{"hidden_size": 64, "head_dim": 32, "learning_rate": 0.00246, "final_lr_fraction": 0.1, "max_steps": 11324}
Each number is 128 + 32 x the weight over its row's rms, rounded and kept within 0 to 255. Layers, rows and columns count from 0. The size above them is the row's rms in percent of the matrix's.

# layer 9 MLP down (transposed), 128x64, rms 0.132, rows 34-100, columns 32-63
size [101 110 104  84 102 110  95  96 103  91  94  96  96  97 102  85  93  87  88 106  98 101 106 116 108  96 104 100 100  87 115 103  98 110  90 114  87  93  95  90 102 103 101 104  93 102  96 101 108 100  98 103 102 107 103  90 100  90 100 100 104 106 101  97  99 105 111]
[[139 124  76 166 160  93 101 121 114 130 108  90 108  93  97 172 145 157  90 142  84  90 126 129 161 130  92 126 192 100  55 115]
 [106 154 165 149 145 112  94 154 148 106  85 165 157 107 125  97 146  97 111 142 135  92  98 133 140 168  70 121 137 122 215 132]
 [106 135 102  93 163 134  92 118 111 174 166  96 156 150 155 157  98 127 205 108 133 160 135 139 114 128 167 142 166 201 100 179]
 [ 95 129 139 128 123 120 154 124 170  68 153 120  96  82 129  96 130 128 155 100 169 104  97 106 146 160  60 168 132 118 181 167]
 [ 55  93 104 173 126 118 151 143 105 137 154 133 165 135 165 101 112  57 102  97 109 171 125 144 151 121 133  87 162 193 120 179]
 [173 135  91 159  88 161 104 150 124 107  99  65 124  65 111 173 114 155 129 113 112 144 181 123 176 161  64 172 100 137  94 118]
 [138 120 121 114 151  29 115 164 139  92 141  85 116 108 101 180 119  75 141 125 192 151 123  90 144 138 119 122 152 167 117 134]
 [141 158 110 181 109 100 148 177 144  69 135  61 170  94 174  91 197 137  98 106 124 124 140 122 179 144 119 105 178  96 125 133]
 [115 143 142 108 142 140 105 120 113 140 146  59 129 131 132   0 128 163 142  82 114 102  85 103 109 133 119 116 174 153 131 152]
 [138 142 135 128 128  93 129 176 146  65 129  61 194  96 137 159 183 182  98 116 117 149 172 130 127  73  92 132 102 136 187 141]
 [ 73 115  97 111 108 115 103 149 108 123 153 134 162 156 146  83 109 101 161 154 144 165 160 137 147 163 134 134 117 190  89 163]
 [159 181  74 131 105 162 150 160 111 138 137 118 101 123 122 104 118 174  82 136 161 143 143  74  86 144 169 108 167 159  79  95]
 [103 148 134  64 150 159  80 118 128 105  99 144 138 110 103 106 119  80 161 191 153 140  69 107 134 142 138 105 128  43 118  78]
 [155 118 153 155 143 119 162 176 133 150  76 123 129 123  86 135 124  61 153 146 108  86 110 140 163 115 159  67 119  86 154 156]
 [135 148 108 101 126 139 132 145 133  86  96 165 104 173  89 151 127  93  74 175 103  74  81  87 149 165 149 176  95 119 168 155]
 [144 121 128  79  93 125  59 157 117 127 102  90 146 211 148 143 108 132 138 158  97 125 183 139 107  97 128  80 105 114 118 114]
 [ 92 113 103 208 108 117  95 108 134 110 108  87  83 178  92  87 131 147 162  65 139 144 111 114 115 108 178 156  87 174 115 110]
 [122  77 126 119 132 182 122  91 121 147 103  98  99 128 162 104 108 187 164 178 121 107 157 116 140 175 166 114  37  93 130 135]
 [118 117 103 183  74  92 109 145 106 157 143 104 138 112 140 125  96 103 108 149  97  86 121 119 122 120 208  92 158 117 104 139]
 [148 109 120 118 122 103 143 132 144  76 100 115 117 131  77 190  64 129 141 120 111 199 137 126  97 150  39 111 123 137 113 115]
 [148 120  93 136 159  73 120  94 120  97  87 129 159 150 138 204 150 102  95 145 134 114 165  92 174 161 107 112 106 171  38 118]
 [ 57  93 149 177 131 115 133  69 146 165 138 111 174 129 114 147 126 118 139 106 145 149 156 148  72 101  66 144 146 178 135 121]
 [ 95  78 175  94 146 123 136 105 154 110 200  77  94 104  91 179 130  70 122  98 129 156  87 122 143  77  62  98 150 116 179 145]
 [ 70  70  88  98 103 126 143 145  72 115 176 122 168 128  93 103 124 149 150 148 133 175 134  91 109  68  99 174  93 133  88 143]
 [103 182 143 154 179 147 123 122 112  99  77 107 156 104 184  88 122 154 145 148 109 132 114 143  80 111 186 111 131 124 157  93]
 [121 161 154  69 129 134 159 135 104 149 182 173 114 164 132 165 164 129 127 165 142 152  99 102  92 122  74 153  86 143 118 133]
 [155  93 143 174 148 121 100 109 138 116 132 131 104 178  77 141 144 116 175 150 128  89 161 132 128 132 181 115 102  68  90  93]
 [141  66  63 163  96  65 145 104  67 136 146 126 176 126  91 182 159  88 130  94 106 165 147 113 106 127 137 111 145 119  85  88]
 [133 147 102 133  83 137 141 114 137  58 156 116 185 126 146 181 104 138 143 106 150 104 165  65 157 117 126 180  87 127  44 116]
 [184 148 146 124 101  75  84 173 176 136 147  72 122 111 108  43 128 160 197 183 190 131  86 122 109 103 118 150 148 185 154 122]
 [143 148 131 159 173  81 102 114 103  53 145  85 112  84 167 148  99 132 207  96 129 115 105 119 123 115  67 103 147 192 146 121]
 [119  86 145 137  89 105 118 143 172 164 103 149 111 124 121 174 113  97  46 127 139  59 118 137 190 134 151 142  70 110 135 159]
 [109 135 123 153 153  81 133 108 166 136 167 154  69 124 153 151 141 126 141 171 146  76  57 183 115  80  40 103 133 153 182 149]
 [153  97 129 102 119 121 147 105 114 114  98 121 145 144 116 189 105 167 134 137 176 183 161  83 152 135 187 141 138 105  96 122]
 [141 143 149  61 171  74 142 101  65 122  87 122 169 157 111 166 144 134 121 145 127  87 165  86 116 184 149 111 151 160 178 158]
 [161 133 153 161 172 153 180 156 148 127 166 122 153 108 140 108 146 141  99  89 165  96 100 157 107 148 155 163 135 131 111 166]
 [142 158 157  70 141 113 126 164 144  91 140 157 144 154 100 105 103 138 107 121 146 123 143 134  51 122 105  89 160 141 188  90]
 [178 152 151 117 136 120  59 145 105 132 147 104 175 152 131 109 140 116 125 131 145 173 173 145  63 153 160 143 170 179 179 172]
 [ 94 160 116 175  93  97  64  57 139 136 154 156 122 146 168  79  98 169 128 124  67 118 165 171 148 147  89 128 124 128 181 127]
 [162 132 111 177 157 175 150  69 149 104  71 107 127 125 177 108 130 108 117 116 155 124 119 120  69 109 115 116 141 163 141 125]
 [152 114 119 189 141  86 134 129 119 112 134 115 140 148 132  70 186 161 191  90 104 142 134 121 105 134 136 179 128  89 121 117]
 [134 122 136 172 122 110 169 109 156 143 136  94 113 141 110 115 157 125 119 161 147  81 180 153 127 120  60 132  95 122  95 130]
 [122 131 113 138 138 155 120 110 111 166 121 127 145 167 124 116 152 109 168 132 130 117 156  97 138  74 102 114 152  21  64 131]
 [143 133 109  94 176 107 199 144 151 122 103  76 126 143 122 146  95 133 119 112 114 191 126 131  95 149  79  83 144  69 124 134]
 [107 126 136 120 188  62 160 131  92 133 147 130 119 118 165 113 127 119  96 170  64  79 133 157 144 132 105 115 160 234 180 153]
 [122 129 138 144 152  41 103 179 126 166 118 119  81 149  75  92 101 136 150 140 153  95 125 119 114  91 124 126  41 180 117 121]
 [ 98 135 176 142 162 115 141  93 111 138 146 110 110  81 120  87 106 130 165 136 104  85 128 167 134 102 153 160 166 192 165 128]
 [152 113 135 152 115 157 120 153 106 138  62 153 152 109 140 170 149  93 206 105 152 109 125 107 138 176  87 151  85 119 107 121]
 [110 138 123 115  62 105  33 210 136  67 140 117 129 133 128 111 151 114 116 146  85 136  99  98 155 144 103 137 145 140 144 103]
 [116 123 183 103 126 162 102 129 116 161 104 146 147 115 135 109 128  73 103 180 109 154  89  83 109 140 145 136 152 131 158 150]
 [118 113 118 100 153 163 151 141  63 110 212 164 150 153 133 181 161 141 137  96 126 102 106 149 148 126  62 166 129 135 154 126]
 [159  98 114 157  85 137 175 133 121 206 114  96 163 126 126 164 231  88 119 113 135 133  94 126 100 144 140 141 168 133 132 146]
 [132 186 106 111  98 140 140 134 160 163 100  98  92 139 119  97 160  68 166 196  95 113 155  47 124 132  92 135 146  67 127 187]
 [100 126  97 109 102  26 180 167 118 109 151  98 119  85 173 146 114 170  70  99 105 145 140 163 176 133  91 139 159 121 214 105]
 [101 137  87 100  91 110  88 108 100 101 126 154 127 142 108 195 115  99 162 149 155 118 156 149 153  72 179  88 100 104  95  96]
 [148 165 109 132 104  51 132 129 127 142 103 143 128 123 166 128 100  80 113 102  84  76 139 113 152 121 170 137  91  61  58 106]
 [114 162  84 151  89 108 150 117 114 125 161  94 116 136 147 113 153 173 119 102 116  95 170 202 181 117 158 155 107  79 160 183]
 [ 91 147 104 159 182 159 113 135 142 108  71 121 130  96 127 172 113 103  86  91 154 148 128 129 152 130  73 154 114 160 164 101]
 [173 122 122 127 119  86 156 123  87  91 131  95  94 148  92  82 130 155 142 118 148 109 115 167 104 116 149 110 165 173 117 110]
 [106 149  61 181 133 147 116  85  69 145 102 109 154 179  85 111 143 105 168  49 125 130 146 117 124 107 110 126 114  71 134 138]
 [161 159 166 155 123 148 146 117 150  60 196 123 157 138 180  70 157 102 136 193  89 111  90 132 124 151 117 106  83 131 212 110]
 [ 83  97  89  63 151 188  66 151 137 184 100 182 147 102 112 191  66 118 145 107 161 109 152 133 137 116  78  59 116 113 129 103]
 [186 182 117 175 171 124 147 174 126  70 162 132  71  84 119 199 110 168  88 161 137 133 123 114  78 180 123  77 124 174 168 149]
 [ 97 133 161 159 118 156  89  82 106 172 150 145 173 204  93 151 139 136 112 147 151  48  92 134  94 107 162 154 129 121 191 150]
 [120 165 103 101  96 144 152 156 141 133 111 121 126 136 113 128  87 157 142 112  70 143 100 181 134 140  55 147 116  94 175  91]
 [113 136 174 150 164  97  92 130 100  92  96 139 131 133 172  72 111  98 134 149 135 124 119 145  58 122  69 118 132 127 134 110]
 [111 147 117 127 164 109 117 153 164 116 135 110 104 122  97 151  42 124 141 123 109 169 105  89 185 121 168 153 139 125 102  69]]
# layer 9 MLP gate, 128x64, rms 0.179, rows 35-101, columns 32-63
size [117  99  73  84 114  87 103  96  81  94  94  96 107  99  97  82  85  92  98  90  98 104 134 101  90 112  96 103  99 108 109  93 104 101 105  89  87 112  85  98 100 108 106  84  98 117 102 110 105 100 100 102 100 105  93  94  88 100 114 103  91  94  95 119 104 108  95]
[[128 121 125 124 140 104 147 126 131 158 132 100 143 170 124 144 134 133  92 174 123 151 133 145 122 139 113 131 140 101 156 168]
 [ 75 142 144  80 166 144  87  90  80 117 179 107 127 161 151 109  51 138 166 130 143 158 112 181  89 120 163 119 106 149 177 207]
 [145 156 109 130 159  99 110 104 227  91 136 126 130 150 126 108 128 123  96  93  98  63 134 110 155  84 192 113 128 154 138 150]
 [ 93 118 132 164 164 114 152 151 136 121 180 106 139 152 191 135 110  75 132  88 158 176 148 150 124 141 169 123 153 191 150 191]
 [ 99 191 129 120 116 111  98 113 122 155 111 175 146 168 115  96 168 154 140 107 148  99 103 201 157 169 140 135 173 147 132  77]
 [131 188  91 129 153 118 161 107  95 109 126 124  69  82 126 159  42 106 127 180 154 170 127 112  93 127 141 134  99  86 168 124]
 [136 176 136 226 126  86 114 178 126 164 123  92 136  91 128 153 195 113  84 182 143 169 109 118 138 162 127 128 188 125 193 135]
 [125 151  73 168 139 134 130  50 196 138 160 181 104 106 119 159  81 179 102 169 175 173 183 121 129 100 129 123 105 153 160 114]
 [119  78 104 138 159 146  58 134 120 122  45  93 138 107 196 155 179 157 165  55 166 135 126  90 131  91 128 138 129 178 169  86]
 [177 185 150 107 125 115 119 139 146 138 119 148 111  93 161 122 201 110  75  87 103 155 149 168 130 141 105 117 193 108 151  99]
 [146 186 136 143 142 188 128 189 134 131 106 171 140 116 153 100 143 127 169 104 210  89 124 105  97 148 147 156 145 184  93 169]
 [ 97 156 114 102 168  77 157 119 153 151 142 147 127  86  93 133  75 152 112 156 168 155 150  97 151 147 155  99 184  99 138 142]
 [ 96  90 125 129 100 109 151 126 112 139 188 146 123 116 157 126 133 163 132 148 123  61  78 180 107 146 112 115 161 144 150 172]
 [142 137 128 166 144 137  69 146 110 124  91 130 182 128 169  91 127 147 141 121 180  64 146 134 159 173 112 184 116 202 101 111]
 [ 83 122 103 130 102 123 101  38 171 164 187 101  95 121 177 160 125 114 127 124 160 149  99 148 128 140  78 147 198 154 125  77]
 [ 94 173 157 128  78 107 110  85 146 124 136  75  95 119 103 108 142 103 145  74  94 155 133 103 188 120 140 151 172 178  96 155]
 [ 96 126 149 136  83 169 165 203 196 131 132  75 150  58 134 129 133 105  88 112 136 138  46 100 145 163 134 129 119 165 148  89]
 [103 146 137 145 114  98 101  94 151  83 129 102 112  82 161 126 151 126 160 109 184  81 112 163 139 159 117  81 100 119  84 158]
 [ 32 149 168 115 126 135 146 137 169 118 136 128 159 111 206  97 168  74 182 122 138 154 112 158 127 156 166 143 146 124 138 123]
 [149 154  75 104 145  78 158 120 161 122 110 176 149 102 107 131 161  87 144 100 118 117 128  97 220 133 116 113 145 176  63 145]
 [ 98  98 115 154 152 118 172 120 143 119 159 175 153 107 127 141 157 131 115 148 132 161  62 200 119 156  91 173 153 126 125 168]
 [ 73  87 131 155 161 136 148  90 148 165 155 127 113 132  86 137 156 147 152 146 152 124 117 111 147 130  89  80 184  98 133 144]
 [122 150 168 129 159 120 100 112 169  98 122 142  74  89 156 106 129  99  30 142 131 132 104 191  68 164 103  60 112 153 135 118]
 [119 163  93 160 199 114 172 115 106 132 137 109 151 112 124 120 100  67 145 156 140 200 162 153  73 170 127  75 138 125 169 141]
 [142 157 120 124 137 146 123 110 177 117 149  84 118 115  94 109 137 111 172 158 114  41 126 167 165 202 123 156 160 119  95 197]
 [ 77 170 121 142 139 143 100 153 140 200  90 137 113 123 143 141 122 150  76 128 133 140 119 113 119 135 124 151 172 128 175 175]
 [140 128  80 100 177 119 114 111 143 105 166  60 103 122 159  99 147 174 148 117 184 111 143 161 152 142 138  86  88 122 116 143]
 [123 128 188 175 144  88 121 154 122 136 126  82  56 156 156 104 128  72  73  95  74 131 155 125  91 108 121  68 184 143 151 138]
 [ 65 144 112 126 172 117 125 161 151 179 171 116 155 128 119  98 104 100 142 198 120 158 118 135  78 157 122 153 138 128 137 136]
 [ 89 138 114 117 125 149 110  94 129 144 116 177 153 140  68  72 139 114 107  79  96  75 106 162 157 139 169 103 129 214 116 122]
 [155 137 141 166 170 131 102 148 159 114 123 111 142 114 157 108 102 153 205 165 184  96 116  91 120 215 114 172 157 118  93 122]
 [ 94 147 119 149  73  89 109 135 133 148 112 139 107 158 146  81 103 187 128 148 142 104  73 155 118 147 115 141 140 169 132 185]
 [104 142 130 174 154  85  93 117 182 143 141 107 137 102 193  56 189 142 114 123 152 116 112 123  79 165  57 137 164 134 134  99]
 [134 128 111  60 177 129 130  97 107  93  67 159 151 104 131 119  65 136 173  85 163  58 140  67 139 110 106 107 159 156  89 159]
 [122 133 163  92 118 198 162 139 108 130 144 176 129 112 139  80  97 141 172 117 155  95  76  81 130 124 118 115 138 141 108 127]
 [138 129 185 149 174 117 134 103 158  82 123 199 136 107 198  83 103 172 163 103 179 127 101 146  89 113 111  66 146  80 167  73]
 [161 115 181 130 125 106  79 112  86 109 150 131 154  96 125 109 152 157 182 142 128 128 186 116  51 124 131 145 178 211 183 183]
 [160 149 189  85 157  97 108 134 149 122 169 113 116 105 116 108 142 163 140 112 159  65  78 178 127  78  82 148 172 174 174 152]
 [117  92 171 116 109 119  88 118 122 150 146 128 135 129 170 146 125 172 170 131 144 166 121 150  44  90 138 120  71 207 100 120]
 [149 143 106 151 155 149 156 141 120 102  78  79 164 110 105 127 144  89 158 185 134 149 148 122 113 138  61 157 126 134 160  70]
 [163 195 128  99 127 168 100 123 192 141 104 144  67 159 148 142 126 104  86 128 146 121 122 138 176 132 131 113 158 137  66 128]
 [128 134 132 165 134 148 119 101 122 128  86 133 118  99 153 117 120 111  82  92  86  98 121 117 154 151 140  96 114 138 153 190]
 [106 106 138 120 131 137 111 101 145  91 127 191  73 140  96 131 146 150  90 125 156 118 129 121 152 128 115 121 143 198 110 157]
 [146 160 166 156 105 149 161 133 164 105 179 152 119 132 122  81 131 156  94  69 146 144 108 134 133 168 168 100 105 149 108 116]
 [ 88 145 137 112 228 135  54 124 157 114  82  95 124 111  93 124 173 136 105 117 165 187  81  93 107  97 127 183 133 104 129 111]
 [104 166 162 188 170 150  81 131 187 177 162 174  85  95 137 146 149 179 143 119 158  56 104 126  82 139 133 117 130 153 151 129]
 [116 152 167 175 139 171  82  98 168 161 117 100 115 124 115 108 144 101  42 123 151 159 133 130 156 115  98  83 168 157 116 134]
 [144 152 171 105 131  96 109 171 113 172 131 116 115 152 130  61  99 120 108 135 151  95 130 135 154  85 121 137 152 138 138 120]
 [ 54 138 175 176 196  92  86 122 151 106 132 145  76 156 104  91 120 117 135 125 114 125  17  82 143 106 141 161 135 128 118 151]
 [108 169 152 102 131  83 105 113  83 165 149 172 115 144  79 121 133 158 139  88 116  87 101 160 167 112 135  88  91 174 124 132]
 [121 138 117  71 146 131 142 174 100 128 164 186 102 151 143  92  80 154 142 153 202 146 182 136  68 107 156 136 122 144 152 136]
 [ 98  95 199 149 114 157 113  81 100  99 140 138 161 175 106 138 147 118 119 103 166 125  80 169 113 119 128 129  97 174 154  92]
 [116 148 152 143 155 103 109 140 131 201 106 112 138 114  84  78 158 113  85 117 115 105 175 147 131  87 137  87 207  52 142 182]
 [139 153 156 186 152 100 126 160 112 208 149 106 153 100 146 111 103 126 100 205 133 119 111 168  94 211 136 116 209 139 152 138]
 [ 97  98 107 146 129 129  52  88 133 118 138 122 142 166 114 115 111 155  80 141 172 130 173 105 126 143 107 161 170 153 166 158]
 [146 161 141 134 217  67 133 145 133 166 202 127 119 146 156 138 116 119  68 162 122 151 169 174 129 142 125  97 119 132 158 183]
 [115 164 118  86 132 118  43 160 158 122 135 124 113 131 151  90 112 161 175  89 130 135 125 170 119 114 159 149  99 202 174 145]
 [ 75 123 212 102 132 149 129 121 103 140 201 111 130 108 148 112 152 141 123 168 129 107 131 117 122 141 119 153  85 170 207 143]
 [155 130 191 145 150 137  95 109 168  89 194 102  48 217 123 118  68 152 122  84 123 147 106 125 151  72 108 114 127 108 129 142]
 [142 179 130 110 137 156 144  86 154 121 137 110 143 157  89 106 113 121 147 172 127 176  95  84 153 203 118 197 127 169 102 111]
 [101 170 151 189 143 103 101 131 137 154  78  94 102  94  76 113 184 119 111 127 119 144 183 144 136 202 122 134 200 178 170 160]
 [117 155 178  77 100 140 170 147 163 140 131  98  68 115 163  95 119  82 155  99 128 139  93 132 121 107 106 139  87 167 122  33]
 [ 96 117 114 116  50 170 105  74  38 140 112 132 100 133 135 149 110 141 142 176 127  62 102 116  99  81  84 136 134 147 134 181]
 [112 166 164 151 109 114 147 119 149  86 149 157 141 148 198  79 184 129 138 133 141 116 104 146  67  37  92 121 118 151 123 148]
 [126 137 130 168 167  84 136  87 107 124 136 103 129  76 150  23 178 152 107 112 188 168 115 131 107 178  23 107 133 120  96 129]
 [110 113 155 152 160  46 123  76 105 114 115 118  88 162 152 124 163 124 116 107 149  78 175 108 122 129  73 150 123  87 210 149]
 [128 142 146 121 144 134 173  72 176 154 172  89 166 150 146 130 132 151 156 110 139 109  60 171  98  67 101 126 145 156  98 127]]
# layer 9 MLP up, 128x64, rms 0.154, rows 35-100, columns 32-63
size [116 104  91 109 108  91 105 109  91  95  96 101  94 104  81  96  93  92 102  97 101 107 114 108  96  97 103  98  79 117  99  94 109  92 113  88  93  95  88 104 103  93 102  86  99  90 106 111 104 102 100 102 105  94  83 101  94  86  97 107 104 105  98  94 103 114]
[[155 116 104  95 137 106 152  71  95 135 175  85  91 137 154 114 135 150 141 121 126 115 164 135 152  90 154  71 104 135  69 138]
 [118 116 215 124  97 156 138 125 141 108 118  88 138 154 200 110 113 170 179  77 147  94 143  99 136  85 156 157 128 213 148 129]
 [125 194  55 104  90 140 138 154 116 149 106  79 141 129  45 159 164  50 119  57 111 155  94 173 180 144 131 110 125 133 158 120]
 [149 137 161 156 149 119 193 177 154 176  96 144 130 105 123 119  71 162 164 164 138 138 146  98 111 125 134 182 158 121 119  60]
 [133 163 138 138 121 143 108 146  93 131  75 108 183 176 131 111 153 119 162 131 145 129 145 200 142 181 175 138 120 117  71  83]
 [155 132 110 104  76 187 146  59  83 149 132 132 108 164 210 125 155 161 132 133 146  50 103 187 153 127 123 130  85 135 135 129]
 [128 104 183  69 132 118 113  74 128  90 138 181  79  95 130 110 129 138 154  67 186 112 135 176 106 167 105 137 122  88 115 172]
 [166 103  74 111 137 161 124 128 130 100  72 167 101 109 140 127 160  68 179 102 135 128 106 234 150 162 139 151 111 124 116 118]
 [127  92 146 138 149 116 122 105  75 142 110 117 115 205 175 138 114 115 188 146 128 101 156  71 119  86 108 177  80 163 145 146]
 [167 181  91  69  79 167 109 127 138  99 145 147 146 144 121 162 156 101  53 125  74 132 116 164 144 107 130 141 152 109 151 141]
 [165 179  89  79  70 136 184 137 108  75 153 130 117 102 115 108 123 145  90 162  86 120  88  85 110 120 140  57 123 118 147 104]
 [128  97 196 164 201 141 154 156 145 146 182 129 136 157 147 127 126 133 121  98 169 129 193 118  61  81 117 123 120 136 172 123]
 [163 172 163 145 138 184 199 176 120 198 167 190 127 115  97 121 151 104 165 127 106 116 141 167 118  97 154  92 133 156 148 128]
 [178 164 102 160 117 130 132 155 115 153 104 201 142 143 148 124 138 173  77  83 174 156  80 115  78 139 122 161 141 128 153 169]
 [125 112 140 107 102 171 118  82 134 157 147  91  94 173 136 181 151 100  96  95 151 165 147 141 145  76  95 182 130 123 143  79]
 [ 79 125 107  88  95 169 139  99 149 152 195 174 121  93 112 110  88 124 190 142 152 128  81 126 120  97 163 127 163 172 120 149]
 [120  91 188 110 136 133 180 154 183 150 163  97 110 148 170 124 142 138 132 168 100 107  33 124 107  81 115 153  69 124 119 115]
 [ 92 124  80 135  91  76 177  91 161 108 159  68 157 102  85 139 195  73 141 131 154 109  69 135 140 129  93 154 140 168 126 162]
 [155  88  98  80 152 107 134 131 158 143 154 130  94 113  79  71 140 123  59 139 154 139 137 109 202 160 163 142 186  37 106 156]
 [ 91  83 163  63 135 117 173 154  96 153 146 125 118  51 131 100 128 137  94 126 119 158 168 133 149 107 163 152 133 125 138 150]
 [120  61 149  98  79 109  92  99 110 116 173 107 106 108 192 119 135 194 146 122 149 119  52 171 124  76 142 157 118 131 114 209]
 [144 194  95 107 119  86  54 153 130 141 194 148 105 140 179  82  97  94  83 131  76 142  98 115  63 124 136 139 107 175 122 137]
 [ 93  90 115 106 132 126 117  97 144  89 138 174 119 101 160 151 115 102 128 183 154 168 103 168  76 137 124  64  99 143  86 185]
 [110 134  94 138  71  96  96 134 107 106 217 133 117 164 169 143  96 146 162 148  96 115 107 152  96  87 146 140 129  92 154 195]
 [127 116 144 117  66  92 118 134 145 156 144 202 110  90 109 124  62 162 123  93 166 144  49 121  91 144 138 119 117  97 109 122]
 [133 167 155 114 135 149 103 156 118 166  65  96 145 172 110 164 131 159 135 147 110 138 169  60 119  86 148 137 163  84 186 174]
 [115 108 106  89 130 168 123 140 156 107 148 131 154 171 206 136 204 109 109 113 120  71 107  48 174 138 154 101 139 131 112 139]
 [161  83 174 127 125 119 123 143 100  70 117  68  85 174 120 106 176  80 133  42  54 137 130 146 106 134 160 101 136 112 131 115]
 [110 123 128 130  53 117  98 112 127  79 117  98  77 126 114 108 153 177 162  90 186 114 113 147 178  84 101 141 161 205 106 134]
 [ 98 147 101  93 180 116 164 120 113  77 168  87 104  78 169 150 153 112 155  80 122 132 115 129 183  80 106 105 141 143 121 113]
 [185 152 118 128 194  93  93 137 166 101 111 152 130 115 165 136 151 135 147 131 105 103 114 215 138 138 118 128 115 155 126 179]
 [121 102  81 152 165 162 118 108 136 133 229 143 124 137 106 132 102  96 127 138 125 181 118 122 131  89 109  80 116 134 172 154]
 [ 95  99 139 163 125  89 146 134 147 141 118  78 100 136 136 112 143 125 136  79 120 100 125 106 156 145 124 131 131  98  82 135]
 [183  88 129 129  92 137 178 138  81 107 195 208 123 123 119  87 135 132 123  97  66 130 133  88 151 138 136 152 124 115 114  84]
 [136 139 152 194 137 102 114 166 187 159  89 145 149 124 145 129 113  93  92  70 111 109 105  92 109 116 147 116 124 207 156 151]
 [ 93 160  76 145 106 111 162 126 184 167 145  69 113 123 122 118 164 133  52  87 124 111 177 138 154 126 130 125 150 175  87 133]
 [144 119 191 106 109 111  77 126 104 100 117 148 166 166 164 133 128 170 147 133 114 108 191 155 118 114 154 170 100 181 147 164]
 [131 120  80 138 143 140 140  54 156 138  86 170 157 121 136 115 131  32 111 111  75 193 175  95 118 195 128 101 102 117 125 106]
 [151 149 177  71 108 132 164 132  80 106 154 186  81 157 143 121  92 148 138 112 141 163 124 112 145 136 129 127 140 118 106 113]
 [ 94 141 202  83 158 137 123 164  87 147 125 122  87 164 133 128  98 114 130  77 122 128 116  94 102  63 144 111 107 142 174 111]
 [155 161 179  71 124 136 147 118  88 105 106 188 117 190 158 131  72 144 164 105  57 185  96 114 133  78 157 160 123 115 145 156]
 [168 137 117 117 139 144 191  95 127  82  59 120 124 136  90 157 128 108  83  57  37 141 127 133 178 120 132  86 132 135 150 207]
 [116 144 172 126 150 173 153 103 139 103 126 102 118 180  71 162 100  91 134 116  94 150 197 107 199  95 171 114 133 182 121 103]
 [119 142  96 103 131  93  69 109 118 194 107 130 103  84 158 127 112 123 134 191  72 127 131 132  84 102  90 115 156 128 168 124]
 [114 148 157 113 113 157 116 178 102 125 110 162 126 171 162 129 165 154 106 131 110 175 129  98 101 116 134 105 137  88 173 124]
 [148 108 112  75  74  96 102  68  82 153 104  52 150 150 163  61  82 108 110 172 112 143 132 148 150 163 134 120 105 143 119  83]
 [125 112 125 156 172 176 140 137 156  79  78 103 153 160 102 120 145  82 120 111 109 170 137 102 195 100 130 198 201 141  96 121]
 [ 76 116 103  88 166 105 135 102 135 120 123 148  98 137  45 113 141 182 176  82  99 169 124 144 162 106 145 119  83 118 171 126]
 [129 130 166 147 128 162 151 143  96 138 201 125 111 136 111 142  70 179 132  86 137 131  93 123 165 112 131 147 103 128 163 214]
 [ 54 149 129 154 181 116 175  99 106 141  87 123 143 177 131 128 105 140 139 133 122 100 115 133 133 193 123 124 106 113 140 164]
 [ 99  93 142 100  61 131 143 147 118 112 155 125 185 158 145 148 143 115 150 104  99 149  79 110 119 137 164 148 103 169 126 137]
 [164 190  90  98 111  80 143 102 162 195  85 109  88  93  83 151 147 136 144 133 123 173 139 144 125 143 110  88 178 100 112  80]
 [140 146 131 183 107 119  94 160 100 186 166 124 179  66 107  96 138  78 165 136 171 164  84 134 133 132 119 150 117 151  94 141]
 [149 139 145 146 141 124 148 138  91 188 126  60 111 128 145 139 144 122  83 139  84 130 166 108 128 147 124  80 143  98 137 177]
 [165 109  98 125 178 182 134 174 135 111 110 118 182 113 132 132 139 155 125 145 158 180 233 138  89 156  89 158 140 158 169 117]
 [182 123 129  87 165 116 163 127 151 160 100 179 158 120  93  96 130  96 138 128 137 149  98 149 151 162 138 151 154 132  66  82]
 [117 150  24 121 129 172 106 136 153 104 104 176 112 127 130 137  69 119 142  63 138 108 138 182 148 147 147 115 138 123 167 128]
 [154 159  89 169 113 121 131 145 153 154 115 101 113 150 107  77  87 159 133  96 174  93 146 153  96 121 116  71 169 148  68 106]
 [183 137  97 135 217 156  90 171 123 106 108  91 136  93 143 150 121 112  95 174  69 189 171  85 117 153 103 117 167  84 128 124]
 [106  89 173 201 110  75 111 117  97 150 125  83 138 104 141 121 136 109  78 142 112  57  89 128 118  97 128 134  91  76 114 113]
 [122 110  66  64 162 153  87  92 128 105 123  86  72 129  84 121 122  85 110 115 135 189 136 140  92 124 137 114 137 102  94  83]
 [185 118 187  94 133 190  91 181 128 157 120 168  90 108 183 114 180 113  88 100 156 134 123  77  57 133 157 142  87 139 109  76]
 [104 128  72 116 124 100  98 144 102 169 166 198 182 132  88  86 146  85 148 138  88 162 109 116 112  91 158 160 149 139 122 166]
 [ 85 132 117 159 131 121 165 128 152 108 123 149 142 147 195 104  93 108 171 132 137 198  63 134  79  52 144 150 103 136  78 116]
 [123 181 145  89 166 203  95 150 134 159 152 178 152 164 175 127 104  71 109 179 112  83 155 117 124 118 158  89  89 115 205 111]
 [105 120  96  88 145 144 176 180 166  72 160 114 128 129 154 114  96 109 205 136 131 120  92  91 100  51 158 164 120 146 114  96]]